Weights of a small transformer language model.
Size: width 256, 4 heads of 64, vocabulary 6659, 9.57M parameters.
Training: a variant of Muon for these matrices, 6361 steps.
Each number is 128 + 32 x the weight over its row's rms, rounded and kept within 0 to 255. Layers, rows and columns count from 0. Numbers have three digits each. The size before them is the row's rms in percent of the matrix's.

# down: layer 7 MLP down (transposed), 320x256, rms 0.073, rows 131-134, columns 0-255
# gate: layer 7 MLP gate, 320x256, rms 0.128, rows 132-135, columns 0-255
# up: layer 7 MLP up, 320x256, rms 0.125, rows 132-134, columns 0-255
down131 102:149055100153136093103097165172171182158171074085095180095150146176102165121053139080183110089118133089077141082113164155107127091144124156159128128159134198122138123131111193147134113096166139106110125122136189125123133102137140195159154155102053139101069060133053131104090072178088113096158113100106143115143082188141122138148083144105098158098110110096116139114047126101145137086142147124123139125155129103112085160183088111132032114119123122128156184183086100150154129127132075191186157117149136148170135162088163140095103113114098109126131119116106113123161125142058176140104159114156081131176114095170095113158086134102139086126153187110108138124151174091151190093179149093147140073120112115162102084110148141117153103118120102142122128140140138155174070160100129
gate132 109:103179110173094098147152084152136085135151151103171096178107092181108104120095077135138123101192071138155146142113114131113140083140117111165179108181112128109141153127088183110092140103126197126119146178098144118147151160081117118094124064159067150154093151130135061118171096148137126176106134080129129146158137128159179082159195119133076117105094151098139082080138147106174088115093133146144144134152163163152137176090112119142138125066107115159126101150180170115107096126092072122133134102092130129105109121204086124159162156161119138126144124156115156158088111023108101115151146139075171154135130197126172207166153127117106090093128118115133139068160115129146151098113119139140134200101094174162142214133179050100150073080131104163104179114129148125133189131168094
up132 100:032122142124084134150119176151075129119088098138184111146138186123105117206122084176079108132132100173076144184141114143131182130126119139154132149145159122191165100111111178118146089116111164129097117175086172125147088127083149133078144128143126132094148160171107159126165035119114211104113145153133099109147083132133133113116153092149130047118156081178163094124159130204118186134112098084127097095087182177113126124124113227157165147129134146173138138123169158108113098089134121193138142113154092124061117072132189200134122115144048151112148138155060148156142163111135133137154144168083129116096152129114136135073144125131152147136117156112155103093179085147103139084129122119053185081126108146172142144102121147145147084150165087141145117167168148126152120119152133
down132 100:168195072123072147143133123048130076196081119113210093116115083138080133115144117148158134151124068116145138205116108116170128176119134056131152177111149064084129208168113165148131161138147156118130116105128132142086150120093137146152074142136088144168097122101094131118126126148083110079125203168144166118141104139090129079121191119133206138084121168146153113159108098147116142123102178162156151134186130215134158153118120111135084143112152166134106120126109130083120116137103098090104160119125176087130195118161191151138177138172208149133127106134200154095100120091125094137118090157101120188111137142170154105127143144140086119119158148089133136151088081171119085102049128128109120176108134146120104078167112105170147126138110083195102136173150171134107143167123123
gate133 104:107163077112142059140107165176155135183168155164110126097130163126120124122162142077152111109169072175187130116129128109143132199149085152131139109110158111172106136093068150126158093115075177164195118107192126129108136211158150187172168130130116156082123139149065134122114048168130127098120160127172110142148172182124188111096134143150121096112132062094114081128110077133141136191108150086153111109122109198112114085109123099173065152121079118175088160135133091175089099125111138143167187101097155099162149102093092102142133151117133163175150098168109156140106131149099136128132092120137107094158148167116115094102175114078137083078149186144171103167146116136131166085176123143158128094093147109094142059121144162066197099135113096065129096110124106151162077109129104
up133 111:211147079090077124116181104169158084138086085152135078113114158175074138144143153101120107177138146111120150101105134186073064075134195140162132114183053102103105203151208087094129110138150120133130129123085072188088102095099100136086113159126053081136103092220114147157151104123097105128123110110103157094127129054123092147123145102152116142162140165144115119169173158140099121146157105135082167134083091145131099117111089150166090135107212171115172145106110082123101154159163107142043102165167130137158114162163117133135149138094170140159088137119121105135127140159080123093194138142089158096118108129121145169094122164120126129127142101137063125215146131093139109205172118124093145146131162102172138149124133135115142111094160155129118142154111136156121142145060137
down133 103:164133215150156138072206117154185146193215120123161123143146070097125054113141120158191173153118139102136173102184093125089083129182111074178085161155084104062124108116130149128114106126104119109105118124152106137125125191149112089159144136139164110125067091149146117077150186081172077148129149130107126153110142102153094196123161085145121068103101136098096133096108091129109148138135146114098137168137112147131141167105145110122103109154149171168129138107071093115176135138157182156096156138140156147135127136095154145153111215124178157137156066048139149147135167172147136124115112136066077097163202183136141123133159142119133145117122134133116126165135068146094139106178109183153099091067122141131138155094141110070144157145105145110154123166121174158109120134050181
gate134 095:113116108195069087133173079157108141162111103120163170148090157160129119108158167113132109134069115124160123070124166120115114134134148147069164090173170144156169080074085114105135176127130173165090143153147101150147136170149146143141079149174100086149077144161159150127180135092181125192120137133156128094088074142102046087118121148130106122137117117083135093112141125169069187107093091103090140117133094073128137111085063169078126052114070152153109100114138091126116116140126207133055134167171156158155111135115161127123122111162092127116106076080173166126117122153065125130164195101147138127121166108068152148096198178088117183110121108197131106151087103163175163162165164144177127116115110089149119110123095124136118132080143109118140135094123106122143199170143176
up134 098:120140152139141137211151139104120109115107112146169111075113055130075135114157076120147178106101127111120151085185143118148149165122094143081127128076088167116080149076140126167127101129196155115130096069130102122127162142090168094175119134090128132078101081127098183145120090135116109124158102128155119146073106149149128098153140091094184172130143148091138125173111187128197112130195081112109096079171137055179114186138178118158132198211120041122124123115117139155108086083160118042169119170154083163133103170153095164099091118180051210127127120202136159119123150167108139142129125144129155140134108056173137148163116150140160154171109130159127118157175132120128126143104107161103120082119109092094102115138153174120118138090145108189122119146121144125078107132144092
down134 096:109116131140131103131101118167191083179165149073051108091125169119151156068165111119077152149094156135099083142180144169068156116120140199095115136140130101148099134171140070110076162092189108139183128096091133158180209137110163202182149193065124142142159077079143131174109123141099080114141144105119137085106154157123185127088183094154120174079147109161169097148179088096113102139159127128129140121110079116160164179114109169145056097132122123120144179149132093068144142102095114153067137133157111139141091139128100126099088141132136136122108156118148130139171073132060106181137137094184110158088099144159077082127157134168117091105159116131125053115078145093147145151112165132113141086136162161074152162135180145157108092143163148095113179107169132110134123125115094
gate135 109:134123093153093118101118104141156113176177142028122109170137141140052154140131085095140132107061176112077124165158219150155157131149154138127140147157070112121140114163158145125131154163106115132082102181098114091174154176103131101114136029116102133088126086124058099144179109101126088133106130132085167050076090129120128151077099132183092122134081086120080091130147140072127117114107177152130151108107098070106149137118176149121181118007158110161142139121159112165120153091156145079147077150176134121106137113159086082105140111060158114141157072139179088148090108143108108133155139081100135101138120089074161149130122123082112130104136141081142135122155152157127113124091086075142168138095091142139118124171140160149145148107101104161178158143080130139147154179176137